Weights of a small GPT-style language model, trained from scratch on English Wikipedia.
Size: 19 layers, width 384, vocabulary 4018, 33.1M parameters.
Architecture: LayerNorm before each block, rotary positions.
Training: 511M tokens, 7793 steps.
Each number is 128 + 32 x the weight over its row's rms, rounded and kept within 0 to 255. Layers, rows and columns count from 0. Numbers have three digits each. The size before them is the row's rms in percent of the matrix's.

# layer 11 MLP up, 1536x384, rms 0.0509, rows 145-289, columns 288-383
090:086175150091066082114161035123113158131111103167048075130058093149149148093179100122133137188145145143085138084102133141135110097073171182129122062138133165077129163094105144115125119152179181104124144138127092099150091140070093119157148153139137127115131136083133044150137143156137127108
103:130170116139138101131105103085092072127113106104083123089084120170202142139164102136077144087118072141149142104132144103126144140123119154195144159108142136122071116119146126133154114135097100089172112147151105170146152174123112174194144109145107184125085121117156161130167164079073135142
097:110198130114083160126133134125098094129126143133114104074052086143177115100089119159130096147133069085147092083137143197121154105104103186164098136165160152130176119108114078141082182145142136133123097137183115121112115145129122138151156145137060129102094101062099131135123079096126115135
090:190157152114134183131142132107131191145099189111129119117141145133070139105079117118100123136098149119149132075082135131144144143159131170091160087099137117093102124082083123105098103149124094075153160135107071157118132136151119122093083121127111089128162131089185098160143125128023126199
108:146168138139102126157129137119157164140151135112084112112137092109109163165187092104102097153151129085118166112096115157093130066148137137160174098197107114140124179084150147121147188172093123115091181123105101198109067162158127077123107132176122130210099084071135164146152119088167102149
109:159205097137127141126113135144067090079080145115126122117096107151207124105110118112178087102153082126108093143085088148086132139113175115134108159228102100091148134162123107079117097151144122100161069170111130134119116178085138091178127159120100136149159126122134210139124133158093109109
106:119194111152109129164098142125127141116081144100115104147091131160195164112121130085113079171151118118097211134153143190157212148135109146146072126149145159121166082115132119094116119118093108103176157163151135144123151153060111100151119147136100138161098136094153101147137193121101197141
105:092185137109120095106056110107119117134135099092141172152101131181166144120171131125055130093169065104165086131163125083146103087157137135150107136168115045136127125162144158150169138096165119136138078152123179149056052184163123127137058117133083186090098081142145125119127225093132046129
103:118148124133139101118152074137126133067107155106196161110045140045138111116171189081140082089151051123091121109093153166077136128105161096157063195163151137072102166145147173118095121121114105138077150139121125173130151108124105118140155108168068112180146092115144090119117125099069087128
107:131150059135137143127148167101110144080088158046123142174174070107112151141137136137085130162127081125121146093103150124109167113126136197131115111131069142114140080168150113110116160056150097097156119150138140150112143092100075125162100173142208083211175102149143139125165147108117145175
100:172111099099078128135120104155135118122116121123122111132125110113138145104151114108190083061136124102135117120140115127131098127100218168126122138141123105114117164107125184118192134127095075173130165110178173143086179174124107118118118130127081168108104091179113120149102078099093125135
101:068144100138091116139104117148165096134158126132095125106108121126093093141160124133116113182154127137117140140131123165124089147175186204109177066136108102073158161116084091143160139051060131097112215160168104147128117129170113113119120140126137110137129107098140114090137120112119087184
106:163126101168168149148153109082065164130108095098091140109123147231176159115128105128104098135180112099119107087117139182079132152043146146114152126126116127127126159155133166162137159054181073053151174174097101123096129117129110071183142134145169138120094075133141168141183138116111133121
105:116102181163125165145153163125177108111133178138130162158146129207159143146116147137123096138167105158130110145131099149140129129091099155138111154181159130093160140155093170168114122135097153094138102100165101094101099126103103123129128137190132104115052092101092129092187172128108143188
104:151206137136150174161100124129105109088106170101126163126140102089176175162131170088099054110138143135103143140067076143112135204093081132139096079116103146084098153158099195101211107103131083093152128124148136117149114095124077102135140140131122100166154104157159227147111104084146199150
096:100133088094107124096095165071129155096162122153152085147115107119147113128119187169128183124146135121134147129136162231118108175165126120137116116175091099140176138129122129161138129129108139177176163105069154170170053144093073136078092131073066108091068102144169082092132064101123067176
104:088114102125123180087147112140138121097105162084125158107131108093202151122092113153096088160159097181155115142132162166104149171154161137106132077126109116129132108185098133122143110168171129137131181144092149111198087146128118118130116122087112142195159059083176100203087164150156179166
100:147135123150095126115169177117129089128114129159129160162123098176130126133080098090170152195154095107141107160090110125141179172194093145095142066129165062089127166153164083106139135140145132155168156102088132091137202151138114149180047133120125125117122108141134131209144094130109123120
093:165158117040124057138110128061115147147089165109112134101117171124152145083102157115143096165106100154156100116125131128129113156143115148139103148126102111127102186145062095097137137121113115152094138156123085152106110165131094134113166112156175103103098140035141129101162162163098104178
090:133088078118127101100150186127149082168105106141129099110158099143119080137135082118173122120137131119091098220109102136051147159121100151112199092157095110150151142104133155153133092094141125152148137147147121094216140169109112075089116137174147108131164109118121169096176165163114200123
102:080110135101046119152174114051134112107122121123130123128143136138136166039168173136130053128147127050139119158121112143097150083123153120111115171100133121100160165165123097095152097098099095148190186112185139137095120129139104137127145109154131128173072123107128109111128149169130167131
095:127107130117077104128165140147136082127124158129123127139112112188127120107142114135131075118160141124043102161106102093137108153117122178092153118138133139079103139144146146146130092076106105125146097104144132086083136161070111073134078164151113081137165097083185143119131109110104152129
104:141165152112111097137145107139168122081194125141060108103113097133110091078124120147109158157159127062123063110123088128087136118120137142047000135094108162105160158190097111113089156167085100103155133128167195138104155184068138104118104138132119109104118120131145130120088154119095158131
108:115136104118078083095131069079110157071161158139175169137176120121152135078110107086189178158170123092133123162123121118128160070115136155180147171090109089052124141101135081125121072140158162116165202150166078163156177143111127070077140164163118150150084107188112120133163152141062123089
105:195147124179122110142175153104121095086098143095096115131079062102133141113122082099115098124145185112214161082105138201118136123167144113126154092135150127133137189163112125089170153185073082155114122154142160152188122117129125098139128171163130103131064088165122144108134120105115132172
098:159124056116077194119124078089107100133115150109142208162087068125075091083166178137165104140127170088137138118150190129098143108148124120149092182147151147160187075183165074062138087100153122164138128146148117129151139111146119120119134171133086097140096100097134141113127123108170153152
097:140126119151128163056114112164142096093169098129086106191134131183050068110128048082099101112150111109144127066195115112154168109181091161144174056153151112063169168100123135059171115171138123099161095117080159108145134132159096100129088187160094143099113158107137125163144156103121137133
104:085123088111122136099141154095103129066091145151118154147118158068175142104172164047090124165144087080087167144087106139117168157106145133118108117125160143095133112106124095146128151117170123154169191157090146126169127152109086109173136133165119071139135112122142137148119086111129132167
111:093130163147081130138092183155095109069101167169120176146118172132111136127084145115110068135155114067136142049145141158120098119127126163139141129138192161106117130113172137097164092088211065173117093119128165170081079150075101127160129146141129097170148089085135214115139145133103102165
099:156120081140137149136104065101084127138112087170116130141089134104134157151085125112113082138137144124105065124164108134171119092189101151140093132174145121088137169132138200125119105136158080073178153137166130139105165147152124108134099149117160152193121071084091152174125172125065078101
095:130132099135104144135145074096100140107152137092088121172133106184061132130107062131100076174146181127149113098149025112145162133139157138157147134140202125137162061142140137098090105109110097108135093144125133127074108163135085086082097134161160129093190128125066123150155152156098144134
095:089141106128170119145146145086098118075110125101118117172089133153086145181183093088140158099118121132123163107197140085133093105143102148147134087113107132098154130130174160112191158113149143115181144138139098151132109134086133100043129120117126172124160118129121091154103112114111125144
103:120122108125074130141141148154114122151144171151122180100130099108189117146136112050119118142194105133129137081192127169126110175115167121137173033112051154073142128132176102119107165129200121159144157155106091129164146166099175098100098190086146106143118094091115148120121144168126107092
101:094126136046091101105135174123176125086151177116123164140081061125176145124107163124063107190126085085122106136072067140153159108143133146110115154083096102082121131149115141083146183147157156166082133100130182159146094169055075107131122137165146063164109129129095140105120144134138079155
091:109209086092110109201103148144110129128154138147129125089075138095178145121120122051139131168155101087093095133127173194104136138145134111159145145140109135064133137119100112141125136154091061103198146210174113173096142107114138160187143149128095137150114136148096167142145135144155119130
108:107115090137135063089089127044093115125160127098070159120158119161094114149160148095102062143123076083002145106117145131148154163199153141158103134139081145069178180148084157103125109124139167114109094127122141172069140183073120133116146140188183079137106092180190147108119165109097121127
101:164172073102103174125065154091134103159154080098104199093069126119118142166114111075139142148167148135149106154158168157093135143155096157148150154186120122125170143138113154188153112087168110102114187140148210140172108098105140143178108133098112223174117101137129059138143131144132163099
106:168178121137124104179108121113123129134113136080137123168128094128146141120160115087122120099129107081118130111052119119115166136105122174143155119137079123106134092159148130094120135176149095108163187083136118139099162120123126120107117140129088168184092143159104118171155171106061119128
099:138148070121089070111142126125128094093148105136114212096070063167152149108117151087066071148104108126110069213141090191134144154134145119133108070121163116155121151141158119111125149053175119128109121113164155166158159123117124110081137159126150114094129117137133136165125098156131116120
095:097147162153182105111115179120084104134139153123102174246138107100092151097100146113107126076164188108176108200149071098165097139129176156141145146140163160137098095169147152143110130124117164181080097102133129094102120200093113094097127103157165133133146066134149048149133165163095183157
109:123119139128106090176083111085096135094092172134164206130168128124133102109115098122126105114150103080150106135119077172153155178104132112130141158067163132102111133184132138111104121072227107126161104122132100150080101185122113046138112154118114086131112084105172099108171089173132105137
103:154151117145131144149141163120067134134114143126109165081133126163143186130129148138111129112153147085118145174179143122118177115127171147134092147117156102102200136123138223201113129069109156108173133125165164129154003138043165066152139118141133114176151123151137122148210200136118156129
100:181120102102117126149069080127121093133154117058145120094061129070122148140129090097146082070088083111143162143137124162080151115114164140165151147167139096152141129173175106155155102129106125202114079136182136116083106153107165112118119101168147214131111137166150148135176122101121145165
094:112132117130125098156137124113134069183126135067185105123159119122112083139103173166109148127155179151139085149142120132125102096151127104118153137117163097174089176125131120151142078151125127117131076129139091144094122116093127171080142155143124140102103136116108148181149113126099141116
093:073140139090077159142164090116064089122155204087090140133143128172140087182146155101136122040073158112032103065100114086150110170169140138139098195176121106092179150224149150076083165107117096151152106146154123119075129129096092125175097099096144114161105152149167140095138145137110102114
100:075096143126059106133134152150075081077126143102076163152081064175148127123133149121156105088151149098193146095114120190124107129160137107111129147126098178082184127134167132114117068105102112141155176132088117104068119195112102149167096177108058135112123069112170100115136088118095186117
101:094152121108141138130052132147125104153147124152103156138116102101170215152160146109145085083138139075125131124160180199094151188152118117117177173215182100070104101134075237143138188129189118140169134173110146150130114132139114124138086170124104175167107121132158101176033121102156104135
102:100092117038125103140119070082103062155194106130094150131120100087123121125187116063087120121120135110083182150169099107158186111136133127168085114122077117091143111124128158056158090138140118062121195146200146209144181114078115152163101136191133110127122126132122114115159097103048153132
096:111132158093144097160087107069089105116172156170153125131117104103096077107100151056124189088154146120098152095127129131138163090156133117124143178076167103120131166158111143144066084125109153163141070110131151119134175123047124101122159160122140138195154132138108153163080090122088103177
097:106100088117125047180117186118055106093156117091061131149070114168135184133107087154197158134139120060109090088138143154179123134100112175136130139098125141112108140141159128077111155140131094090111099145171132178082153171060106130116131156109147176126046141162146113104133137186169118097
092:137138072107160114202165157121149158177145065144113158114123101170141113117130130178075144136135130110150114052167115115117164139156132154071076118103105125135132129142118082136145113165072079150150123122197149147074136158102076122115143169107122132164125085148151185146185117117143071108
104:090130144133106128146064123149149148133201141068106154170117175195172098122120076155143105123143132095101117125159121193119154143122083107108119137173108157125191188173151133123124178081187075064112122150131154154124112155109140047149140104148073084123087101088118178136099162088131126166
095:101116150094089073145145131112144091104118109088118152117102081161130146127132109135131074158138148134175093130134122206134148126162102171128135145180109101176136194131078093071170110127121130177117098164069129081169132151095118145209059176114170175207131125166116133085111178121173127122
108:062134094113116093121126119150157096146129122175108178118145072138101087134191144099083095157149141090173158102099108143135100064156113194146110101121157155139100113141133157132128146151154122100138151118058125152183162153129078067086096148164154166150166115172072108170174112119095167132
093:143177099093133142102103113073119120126131182163104172094097118185126077119160140133084146111126109089133150122047130090124154109171137165182099067153081129137144103114139109136120158161111118151099130122080106153135133135105119148123124126185136120103095124117108137060127181148074146160
102:134136124126162099175147137108139103111130131119140117125046094111162165150151117132130099140157114085175114117113067128091123097141145102113139154117080103135104111120136126118115102100081082179189099118192192145096133165159077143159080095150158079161155096171121182171115128085141050160
092:120174117131091184186116139128143124120135126147101134163106057095110102185111147111107134129170121143157129125131105079104109127105138176179147134152144192159161171151113037132093068117064130094116102194141131104035144110079097099157121119132137138105140083141139125170109116116097093159
105:109067166163125173131104149036128065068115179104142111142165126196088118156138155121166085157143116139130156142162136110132144145110076115167096105241096137147100124131105123086111120062138129104136155151112181129168111139127121072143084197177136095082097132148171133118133163095108098154
101:096111151097080173168129120088133184150184124097074157128112074182162202088146136069134131179149139037071108115198195157136135095099119133116090136158075090149135147134092113134156106157153134084127137155165130090113061169065109107151114153155115113134087133112160143137161188151131142141
100:095164127140106085117033151106137134087122111100147129126137137100145204142126144137158126112132090098136126096102121175118182166130131094110166087164177140104120182112156122119098072157139161113232131167110097125113083106120157089087093127157087148130096113129120108175163129140070158114
095:093149104091098107111120193106087073145141131099131144163069064098178137146138063034065163096117132098102090121126124173053126096165119148156107174149158065141175071178096095157106133118153134183122092157136160140130120125171164160152111155101122151164074165081094152117118112177136101115
094:194125114075102099104200148094170073189147090130155085105111123115161129140117176118127121176136137035147097143128151174057148129118185169179065125150144064155097186077170111173143136162132119136109140157130171169146080149121094125104092114104156177160102100140155094175129128170161150127
095:091174125088106190129111173143104120109150134105144167134119071140118145119153090114080136140139096149107141143135116184073172178118087178158141123113145124149140138094125144160152150117148138172128124162158113155169107130068141120146197149105112164152128116138115100184072180120140166123
100:119131144062059121109114079106034126127121070060131107096127113133186116088168060107135140075161105056120178082114079170106116115137131183151128162137199076078140143093133126075165125162122093094181175132113103171108140092143084142172091150118133174105110130127126137165115146138102137100
094:111119142180154125135134229085151126128126061106136113195082120161126126136160147090154109067160113117147110119201079166143119213106128147103140117108124143096120121074116092124092138145066087134119097133080117104153147132123117105127113076116102178093099092064101116143134110209026156129
093:137097138122153177143124104087128165137131169086099069104124108127126109153161159138137089039156105131082127119102096126142151065157181164115126121174083100135147111121148159121141135103132120109143142192179123089075073114130118119140102202140074095097114117091126129126126165090082119096
102:133130142126155069145122154104156085111152047134149123091101097140129123081168080090145093119126082134051151100151151111117142125194137144150137160117101061067135125153137087097149097129114123100169114095109149137107180132086109128140175125163052148223124087157125198108138117180122130141
102:164111129151177122142057121114142127204133163084134095155128086134127155074140126086100108099152097179018149117120136146087213127188142136143129168181169095063163195126084130139087092116114038118185173222160109150127063084110188103162171206147164105135102102089088120134101086100154123173
101:117142132138157114118115114097095109161187070141123096130108179133136103146092098122128100123140152161122099181181125138120089139153104192092085149164132069130161159109158118136089155100174097147151141106179085123161101160127122127148101118111172179137136102096038146133158195138080100165
098:163131083152145166143147133089104154199125081153141110136138121127158137157120112140105101152196135106154101093157104116134120155143095191108110178114117135101140172119118134111106092085099137092167135142146080141138152181070103064181189173107088127130085122066086176132156126133107170116
097:076179106107110124107094119142067123084176173083132141134103135116141141085082107137113116092179092054141170133165129153138132132164109080113087171145151075118163074122154119058152116105109149160182138167162119115181124191115107146112096126116115133139143086132085123146139137130145096147
100:125145110137155159187149170068164133125184122097092205132123149131150156117125121190144070161180139154110096132113086122137183081117147156104181122104154113141088117156158138124123102176125094119106168157142127127051155181130120117095092130114139134129192111191085115158105134159161172156
096:143177131187112087130095180097145113148146175075083103151137145095171135138187123065076114096146062162136116153156143168132158064166133169142102151159114114127127113123152099122143155137149145124148160126074110121121102112157073108134109147153121098107129127098059150139169207145112129149
093:121193150169109122090113136136142104118117089119107145134130170175134119150075100137106107074143113140127127126153125154126094080164148141211170155109126129167142169096143162083099109161152069093168140124105117165098187151122163119155089048204131193151050127121157149128137121166143182084
100:106108150131086167144118193117131086157121113212108094176115069188154099136152129121158113143113107141138161137142057114122086122138163097140197063168111077123111076170133120105122133107146151172157107180179127116090155127078094109160098137129137137110194100122148137169109150184152169122
098:129143107158093127107134114127125109038085202202096175156145117081108124155176114115123123133140122135116148127118159186113206182129141105123137103135130159042213121110138137147135146088136097092112193149160151156144108106139070107083108197106097095167115122113142137132127109113123106147
099:152098097147088139194113143102171117141113102118069126081145140153115153080111088140098132140153146118110161131161102105137100141158123141151064082133141053166134124125096099142161150108082098051171128165097140173146111177111147083202118101145185091103106106066128115134204104174093193123
097:180158110124114079149089193152106116073117135109171193087141117103149098172116121161179124117147167079121134045059117133119141164157118108114140103114172106108148161151063109123114134095160118137122126163125091158180117162159061135120182105151046093112116110119154126227159111146108170099
096:061146111141151105186156106115094159101128093130125125117058142115137143149089160161078144123153136144125133141154110161155161128183091200152171182124099097093164181157149108164112077153194055113113158134148127127130103123164144091104100123162102228189110075126130124159147170133193150116
102:072125084090083146107091153119135138134122168124158160122064131128117104144112177140113144173147126132123138100125146147119109110119110127150076104198135135162120108107110185148151181154129056159134130107098103134151064111112095102053149215129135125173125093083123088136124160127094094169
096:078138145119138119126077109060143049101122163130126129127122112129122122076114154119118180149093127140209125106177143125100142105130105154149076069148129155119145116098101078093144190135148107146133099125139238138131090149156118158096135183138156115171164140109144167086166147179140167118
097:178112164172091114113080126124128111128137143085157074185165114110119065171068140117131110088157135107116113151158155134161157076160111112213130114130077130134099123116164097125141131182208034122095097222129189144131090149076114111171165142158162132183155112080138118159088145090100184072
101:148109149045098139126143076082097166114133087085086116095060153128193148108151079103106142132158142092169126087130103145201136122130126100137126131115052095132111128115158157116134133116112069113136130092122097191090106120115080133143121086165065199191051114188050169180187163126097083107
098:093140132119114112065138088130073120132132143084122093133128104134202107177156093099132121139155094159082139154143138160072156085111137090150133136156151111169199043148134204122168136110138121133140123124137234090115082168123128096125073139134142165197109078130080131145113124153127221165
098:121094123104130112155121135174101102206104111085109166117103133119118162142156143056148104122151163134173092180205116148121106092091082161131134130123119165190182118122117149112146182095206136115099114112120150123162116136133106132133106182142139162120144101112121092123129091177149144120
101:085135133095109107155125139115108044124221101128135112141138109126149122174181123108137085076163132139112079142154119103115118192122166111104135082196149114074126120096092167114130170111109123112177161160135143082152137142179127125116159149117102175139107109040133112198123153140074134132
102:089163139150105186119153154124107159149081148122111134113140151139149154154146105140153147085172110112144165107034137110149127104135191166100166143125146174090140110134105170146180052114112138103124142116156103166122170138119095089167110098090110082091077100117158164118096128153080140143
097:117137112112099179097128132138149160101168142123104133085154100127156118173152158177110141098150145108122147139116097172061138086129205133123068100166187129091164108123073176087160145086113058103124167111141189140147147137112112105176130101116174065122140134153102102139095173211132164083
106:158116082089104182101153112119112151127124174097089104145216167100178129163115134151096146139151068115102126154162126166093217131091141183131101084134107140094138101107112165085189127143138094098146113195166146142117149097126104135164100157111160084135170132132126135218111099142131169140
100:124109059138091124143117117105112014142154153039172116092135118097140206132084173078129117116149115115181169114177170140052137135115156115126114145106108172122141098127182111132105173123159089200108140163121163122139120131157106126113083122121120131137109119080168159104168122120076094129
096:056078093128092133104118187130054144183165113081120114105068172137100129159155104150125129202139146104076069160151121102117102128127148172118105150139097078154134142113057145134041130119097136120170169145157093116098060149115106151183111177141079143164155128134065114137126139121130117194
102:081125151130117096169153169085171089137164124062121058082088097141115143158103124112115089098148137099143152116149065104112228122125120206134138127123143120130109155149131131122080159102125141161139098137102163132185099122127100110126100116142160135235152101151110142198130112135101158127
104:104143144105137086096125122100145139125122106108075072119102091152151138085121154113095123100142105090176144201099097159148149105119197160175120146122123100159126159120114166067127099121163130170187203094149136110128169160116116050117094093160149128174079099125105070122162159125059177163
094:163148088163092099090151109125113131045133139139146197148111165122084141087154118140160152106188127128165132082079120093157137185146152163141077186127109095109158083120191191120123106133113145092130111134124131086112117134156092122150099148196100127145185087129137116114121140149142105071
097:136164126121129178218165143070162137117137124142125054231100127168128083113196116084126156153126105155126127090128111167112107110124131135211102141146110115167104166121146081097087131119083143103136121167125119148103091151091118105237099162173098145096078127163163130133168129085139088126
090:104115078101122086133113130154106134126165148100179202117067136130139102085165125121170118086135065060138116139083127166065149165151157132103113111187083105074108127115140201131227102122165164111146135155178129137103108131129078093109146158147128130156140143096154168132119113086144125172
097:117147059139165146087132169117118205110150164074152115124098143166134135112098128129069149115161100148091099086136131112101211156120139110149127187127151132094130159110156128145131081118140088137137162155141104147148141111102135089116135181138103094191107113144158116135130106151116112138
104:075126161095134156116197112077144104092185112098140154136117138132129169100208110041124105151137102073149110109080158088143116093134171120169090105193101073092201107150088115106167141184182130106191111166095182146070078141137085130109085113144135146149084132124129124111138134173072095087
100:150143138142123143153157184125120036137140183159120115128147128109140104114114143084102149112154119121140127135139113111158114137139097123155068170161134148090107075090145163131136174158073084189135125182194167173091135122103111136083107169164132098116115100156093078140087114101109061217
099:125181072113115085144181112136138140139146163163114102101169127101056149119104142107121092110118145076074162122106115159162099133091108167156147148112165102140134154084135132112112132124213128133144122152114122129168169115100110131122141170125055095107161108100157179102116152188143127176
094:055108125146097175197137107105111090152118146130148094186124119130184162085189118161110109112183122131119091109124069134110166121121075170163108036145183147133152104134116154173157091072107160098135103103170183115127126157122103094184087145156108123086183089049126080090174089119116172120
095:090177151085132149121094116114079137134203105121065168119088146128174178103128094143148115172166157123059145139126136116155122067084126154146092119141135121104109134170135132142114116116105124097128131152159108209137144111114107055111150138152142109177128116165130091188092143116103161161
106:146151132100115194189106090083104116127130151130111127102102163130128075122099129083101108042130111168100153084164149180099160191172131131180137113078082119103165155135123125130112097087109054154145154194145126180147081126111152129162123174136135085148152116114174154167173142159105126090
099:092158106114061093179130086121130099123140141117095159117067113088117125110177150129142073112174092117097096155135138151099139152153111148145134182175148148100149115136113064146151131123090123095115113160108099174125060137163067125180152151173143129188110085172120138132144131157155148125
110:075150164131121087193164138156080160153117115109106100186090150175119083135139090135106136079148107095133090125125129159159128168084142176126067131105116085098186155151174144142141170114141159102096104088157178156094166158130094104166093120085078165138099113153186141160111090130162115088
096:130165076163121129159136126139067109154097080067165161127178132109092066106100095142132116131140099096191102088142137145101147193107083122174115161131131086077130173111136113118172110178078118113126118136142088145107168124121128112127111198161143173170146170111173150154146140173136139144
104:170181111092087135138072138104143140123099132116116154171086089139167093129118148083114054114123091065121152004121130185037143074142121127124134136133139114054136148180103105061164148174135117185126094102141120137093100154136090124124127145114162108132046091117133201173130093181178146123
103:150109127067123129152094129095116151092201187113032114113206099135177176167111090074173150171155100147103121152192130150169173133102101107125151159139113142129157088167110175129099143084154187087113116197126086130139133235099141105168131151142128153116109091062143111115142096162129119150
102:088157102108160143167136137152136136098125100085125119121137126114144150114079088129136119090125105100122119094114045143112190163174123201108099159160160090086167136129126132157168166105093125104119147087163115113115123160138085139173154175105077203117133126131103159122176121145139174078
094:104128086108067163170120142169121101050134153155120171169110142130154151145146097142104164155165136083094168097160110164114084151090127140134106107106165113079176121141104107177087135077133144123092167147142089104184187130151092098146132140174097073130151132104048128140115201137139143125
096:100168132129103121109109118129128171107112149094068116194109166191133159121102186119101126125149110108114148147162127132148095128136121198228142086136076119196123106136177098147103124122116112140122085115153058089160118155061098098171095097149128155176117123095105116141099132121125143167
097:127119126101130156154110092093161165142175187113103149179155097146077142124153146097134109124135179180138146132089119152116131144100124174118111111157085164118153170143114100127115135117171078110098142170075134207116146157100095053091103169078124134178152094144170138117156094124122094179
098:104117175133108074149121150128134113093179115133119148099128129228170120119194115147077123076162133090129098137158143105112139088099157124153081150122120079122137115132142157102161101068129093099215123191173138233099106162077100081139093154117082121083161113129128142123098120131145140128
103:130169114068125132101068148061123147100112169151123226175141161071142145083154127065128119127128096082118121098126100127123093139148134138134152188155138093095103127149093160108125164126161055136130183111140146173114156115148140131142137105164149102123032133113089151159130142143142224139
100:112158155115106115111146149132151114039114134107098120199103160113142138239138161142103092153118055157103153108082135083139102152110218104119113116154101148085053137146070089123083119048118136142120112134199150127110114185122098136160109147102082080120135133097153092206136091165119094158
102:150057071171098109158081136156119088140072154150138096091129072131165119141128079084169120135155071096138152123160108151095108113170113143165150170106133103114124130148172134079073132140152161152150159202074110146181117139119149115130118130180157150162147144077112075117145132154131127118
095:073217104114123059109079121091179080095173156084100144137105151094136160130152184110127139169136105106104156112092119195135155173187119125150102164172163079124137091161123134127150084106124134164126098129172117125145054114135156103139085161120097162109086121110164119125055159169193174138
097:114176138107090104149128066075124094141214174068138153088106128159158140106164124162115124148150116154154127058152121162070127122119168093122120162128116064101108185119171117107137073144097130114079140154163146112204127104105153114118118095125128123136128109089101128107163150180144143128
100:121121174156097173134155195151135115135077156095119204129083092062109198146123124109106050124147095133180089146110111094083147152168093091122140090146136138121096102126193083153131176166147100096103140090149154140176091140166067142105121147160122118138105140160145156151172140100109077162
100:077117119090155079143161186122135139128151085125087122138113087105142139097134109095125138077156158096202116149140125150172105142062130165190096093157121100155153086108116138192150151194097127153079186181130180167129099148141094110176116212174070144158094102115106144132173151159105148126
099:120145086121140152137165130137173166142153075170098108183138133106123132130069109142109088101137151098152065102147068155140099148121161089217086126086112052091136099107156168064155091092106078112156172171098139199159126133040120096167116130155087122083149153092135069148148157162073111116
097:143192105121096150211114114116111123127103129152149111127107125146191106109185113063109062127137096175058079138079118179096188181086136201141128139161124143095106112149071115158100144058185169105137081125111093142081129156033115120171103127119084101141169143098127135145150157103065150152
101:128184143177120147122107094199136125101198085113112151229136102107148103092168099135125067086176112112131096137151083138112176112152200117126119137111086147089155183170080155148107137061127098105122103109200187157107150198045098086193137176058105133157106069091140110128136187133099091120
103:116141108094079118098130127099059121153202172132117154153120096147112104122120096155124154139157123140105070143122137122133113141098104135127157105133109135130155155152140120118067095065174104129076142151139083081120120192175052061113038120146123113112133083148101185188096117134125136105
096:104077169135116176138165122113168125138170162086089116155107153118140141171178118062111064131119133124111128113088114072102155114102195111183069109145167098113154091145107158097094040115134113099157184092134180144119121102111088125127115154169113098139098154134121098117088150124074145071
096:172145098145103100087094181133077095181121124108160113196136112148092100131099191098158118112142129146133128137169098130067170116149133099146130076110150107191128158187141164040134122131121121183093169114133193115219109150154102135086120137113169140105141114118160105140121149125138144188
095:119141147170174159173083154129108131138068152147118151130148160060124148126111123124077094097157141146121117100116144102119200132151116142104120129169129104026129119086147131116153096137120037157159076094180198130093134096150091093146084148146117114208132112124171142141137130084136116163
097:119167081135129114116146113106174187123157115152094078184163095147114109104150142094078093158139107135146119105152061121117125116076100151119147121187140130142169111109138092126117144143196169162110159131110060115107099112086074101129173187090164144124108081034122081092140145148128110206
100:136120104069112178136120132158129123124159070154091138095115113104108169187126087120075152140147149080123096091138126129158136154118116149163108170113125095084134151106113153172181109143112107044185179169156147186073094117104155103126132116172090190094106107101079112148124151179079071133
100:060140138133121114093084152112122127119154118070068128146152150173140134118144128134116094139192121166120103138120130105134163109096141133101131160122104125184114133158127138076110147100162106132134158141086166146141124192176136037104070170092177179183163063123118119149155143149100160142
103:152168161145111136109188085094144099144140135133093134143191120136122106086169112034106123106129048072106171172157128146153142089091142129182131101103150148135146176141142185118087151161144126132202166114104093140138143154137143152140119080131129087089144153128135154145177152105101154135
097:147140099094132146087111123110086131112133168102120152153106090130104138125130126102105131113111006117057126146157121147190136145111128130130126120109121084126148151122116145092155129115159129150142072170145152118142075125174126135207095156136120115121044142094088127092123163157166096148
104:118137104138094167141111120150104151088132111126148116126133111163158129124123103115159103059161116135118119103150143194132150146124149116160139127186121101177187122078117125097135098116149093106120137160128174153140089170147128111133097142135192169174126092125130191109170128144135133138
102:164116133150090093124130122121084125221160156103166176121133055114093118178115066084131111092118107111157169158132110118124151098147109135170125084113170075099195067130118191114149119121132130112164231138169112091075118115125163123167139130093108163143111122081177218077108216112114143142
102:103184087074111154154090128176104128155135147117098112140131120141115117114155207136068118115131126150081195109132057132148185079130133236148125081153132098158130103192147113117166130125194155156115100160178201170057146122097103157115132103099183136144151141069144150066116176139144143190
101:059120094162112096105078165138126156135141192158104118112126114126193142159139096164120088089153142117140114155134126085150078131155139158133137075115125094124099049136108095138147096085057088113107163134154176190139122121115146086107090152160132097202201124067141128160160170087155154157
104:098113096165131198151141166132084126077185150162141153095110127198125128142157079112106158124138109092081122146126198157069166107071250089124086083140152145085107100148121186160139115115117111100144149107165137164185099123125199118079082129150135090169146095119119136165104093163103107081
097:068195145090114075149147095111167140148109119165074187127116100116133147059116122114144068124163159113147122138123050101102126119145138138130154142189109105118148142114171105157150173168161042141126165094102128189095138117115102064121136105179135160147094069077113125086139160118138119103
097:090160112120103105078095075125113159146130139075160129101130098101142121189116113115139088143156093143111143126169111169119154122128108110156057126210145057180125115123149132143128129134147106124139141155115133156194105110096116105119117178165139169160143072047150113142138146094129170162
105:141095074104090123101126113104082180133107165098148080107101110150158179136136073094116131118176125107107144110124086082129204089137160126188101088125106077162176145135180196193149107104156167073094194201164139126131113122072087086141093112196148155129166111123073133168109142168108158113
094:087077113135108101157161117125117147173062145084084120175126084153139161199038149078191111191109083184122156124223116181127192138100144173166110132119123195121177140114107131113096173078168116116109223166145162143127080125127134117109083119151136141154172105081118074123167182088098137149
096:076127165112157116156084158167101149136123159122098120097096114183162166127100128114101168119108133074095123092125180135125114081130146128132142170149162146065104101134138147125124081100175119151169079160131157146143119152087166136126101132171110130166098115158157217115067154120131125092
107:130108070097094106195076175072113103145156143115152140145124105097103106147177152105103098155144145104187128087084088140129092170175134126159151105082121107164099115166144115124127154086195197123182096142107151094121063151123114119129106216101073167127126142072143186188162122123106160146
111:112148121118132113176125107113144087095128120091126129049112091094134157120143079109121074066153086098109176092105146149066091115109075162103165111218127120074188124114078090125136091103139031130163121116129117191094173163073071148113085144090146131154132081131147188164094194124064112133
093:161150151155176123136158195179141143133153095094141140110144074152154129069102069141149096088149149139083120171076107147070125156064128157167092132084118100179177163155087136131138119086114175077137134197130145079202074163180159080104123137145142164097167097141116141074164170152133173092